{"d_model": 256, "d_mlp": 1536, "norm_eps": 1e-05, "init_std_qkv": 0.0299, "init_std_up": 0.0299, "weight_decay": 0.13, "lr_head": 0.00799, "grad_clip": 0.5, "decay_shape": "linear", "final_lr_fraction": 0.0, "seq_len": 1024, "steps": 2090}
Each number is 128 + 32 x the weight over the matrix's rms, rounded and kept within 0 to 255. Layers, rows and columns count from 0. Numbers have three digits each.

# up: layer 5 MLP up, 1536x256, rms 0.115, rows 141-151, columns 128-255
# down: layer 5 MLP down (transposed), 1536x256, rms 0.109, rows 141-150, columns 128-255
up141:109068087092132111106120168140174101119096123115060155169140122108089169171120084116097122105212121109194133105158177106118113114216215151128145108133123156144129149136188168073108061094232149166139056165103096206092157098151116107114064158217132121131124081073147070103145166145075043097150152153066086156077093171148162106157126135128156146144143151131077133145066159190164121185092
down141:131132148134088103086195076059132123116109148148162126140115070158116167121098146170173171104142151136098088111093116060112191141115127103141116125150101149163168083162139149129133139102125213094119091158073187165166106128174154083066147144200122087126151134133115119128130153099088117145105116142147132139105143093124104103156094137132104159108107151127162160101103100109140100097091
up142:131085140150080183133127166119123128189150119124124073125172116100134131081180123205200103225146178104197064105122103125063104167154152171127059114071087090095116170124164095119205104107159116114086174087063110151098185039182148122093145143108119087103107057121136118076119189072087138125056118120100151174081087147170121079126148130144106154147091184227076128082109128090110173098156
down142:126113170121150133115161169152204147207165172135134159146135140089112136107150121109166121107151156113149102115175098180162113172199093156108126084176075149159086162126134143091126107114107178114114151127087138129081145073167148160153170064114133159151118100109148121101085132099160129055105076099104128131204123143138187084134129110095131110141141136110199150100117142034115104205111
up143:140156095112166154120087147118099140091181141088126151120107142112110149153151150126087135137116132127101165136125118106144156122132126147143093181140165110109122150147126157173111132134138154184083163148122101142139131124129165103084137108066093124124118150123124092123131223109144083156114161149088119156135129139149148090131096077179141150098090101140105046140133128161140096162133
down143:186175112131127112151136109137147081158126127066120131159163152136076107108087081117135145142091000150122145107122106117164127100123183114179084155080124144159118144163117100142159104108129105112101125160101159145189038129119137160128101093128103086147157127119106122087108117131103134137059090147124155084072167152101148130118115184139123083139109116137127103159137155150090136088207
up144:117127156114080081170118201130099149120166180161107147117174116198126207069106086159193064131101086110138082109136114133145137103149125115074093120152066134131158107127178123111158152144154110115119111096123134084125100162117179142136182125109072191099179133097104178109181130125165120144070090109130106083158120138133116101105100177097100128150125120107130138153164086111151118126184
down144:145090073160167144091135139118113105151135123184114088184120146069129092140151163099080178151186113130119104117203082079067111157131126129141122125089160177109105138095068126144110169115095133139074106131121104095086147160168076087124118116174146088205108155179124190161097138145093100100153116089098149156134089128141206121140180133162142147153163143164143120192079131146111122089096
up145:095159108072199142126143142192101067147176138069115125118119204077103140080091135124139101150195107144149133111164138072076132111051084126117091147145147149148081088121114124080164124148114123064126099143136174209133171115153080147123086123184118124139129089079146138136171169154044134089157146138135125134165072126056097159183125118208113146134113128135152143119128124147115160070147
down145:108139108155118085114071098086126190153112159179130152126188137137194157124079109131137155131088169170128062069110171096056127087124134088154197140144141104076147120178104187088158135153116133124119147110140147119126122149106127070116138120167120141151141202175174115140124194141159085103198095133095138070057163069167063082080133149100136099088138166168109153100087155152104198159151
up146:092118163125103094105136155149140163110129127202140057085151136111127093117083177097166073116116140191145124157174136136105116122112132090129202093071108118090157170133095144092094097123119113130141145126123109195069173080092123111140098119110101097140103124167150058151135151141080123158078096134172154116087150116108164161117102147129088064137150177116091114134163165170204151127122
down146:125131083168111171069150161108103134128105121142075143159155144107142164086196109158107152124062166124195090148114126069125138153140166186085112142163212131132157148145130123166179156124096054081127105101126134128127107129120129164106185164130127179116099120149119068122078128110183172144167125168106120130116116111113124091159147086147184143106089111169171129154104118126167151030097
up147:162120133090155120168160215103081146146138110115118141144114162187111105134189120178028150147114144191129054119121100112071151122099131113099125159146128099149112147128081150174086124140071027088081160158136109105105153086126098122095076091119132160155140063124127072142129074115107220082152146119171149123164100130106162120086140147137151140189128157088123143137121146112131095126083
down147:158134144058135113149086135182133072131112067142122120096047150111108145107089153124128135098124099073070101134113171102138152167145146153129122097137071174109089103182103130096107117106128100160123150150154142100105139136122120137035153147092117150076136133163140159072128118137177116064126154142084107119173173097044133121136105119151097145079133116159097153086097154125134129152189
up148:134141132108144156096234131173154070133137156149137136120121193155127108125187203098040124172143130151090115151119110170152095080133127100132127140073139102082121122090135096172143111158139121190122115124134077106085131140142112135118142069104142136115132137090141152187172137116126106127090114097143144141114088118162177150129099090058135186098108105079148110109113090142100116107074
down148:123202084101144126197132049178139108108037119091159140096129118097110118140159110129126114110074151111148160094138162134120165107173064199117074133143151131172136099118111181128104203145106118121154080123097199153114094085126169103180106117135165087083205095135168065130143105118107114099196203143161132155084144119138165073136084136150118123155145106086183170141166143114122172132131
up149:201148119156190151130155089101141143151084116086114144127106108133132182145181142073094126102129218116158201144155149145140159103043095163181105167154128159197170156154111128126098139182152140125128098132109094198093139069134216114161098080141080080142199100158148114149074209149089118038170120065054139124098088126141160137054104230132113030111126118123102143091109139118097179114066
down149:103153149156221168124153131136116214114133102155128149149102126128138210128110112103177105170067148101084165104122147192166122105175124155133107157162115165161106114142079113102176175152114070175129157142160176095116111084151080147171116139151166136128130108075093104114170108113195114171119157096071122123165151181175127073115133130185124071120130069113128133094131121145185166121081
up150:093152093118139107095123162139154116155120130083103095188125105123096103097105075143082194140134103159116111120147170139160136052194127153114142147138133138140153071111187123135150170181113136116137158116080204123084057140163151113158104148153091158164105145157121148104115114118119144171147132138135093119144122138142161133192183131108132127088069127079148123129111059074095099153140
down150:142156095119114122122086113120115148122129141174149134167143092133124123091166180148182113162151165118116085125112120102127119134134103159156123121176148120119121145155175130151156094161099137162175098094155123190113124124154163089139139138135134119134176201059126133102101146110147110137097161112127114136133150128157168144141104145161093131101066110138088194157181050079097159115223
up151:209183152103094118080125164179121147159103102128114124199171120105110106077122100176095159132117113121044161136098125124167130054173164120158084140065084157089083119137188143076120162151159095153103112198146120091110119164144103102089100099137119191116104185122083119178200137100135137071154077121115125073155118085153140108094129200168121207139170109098176118112101143112098155134145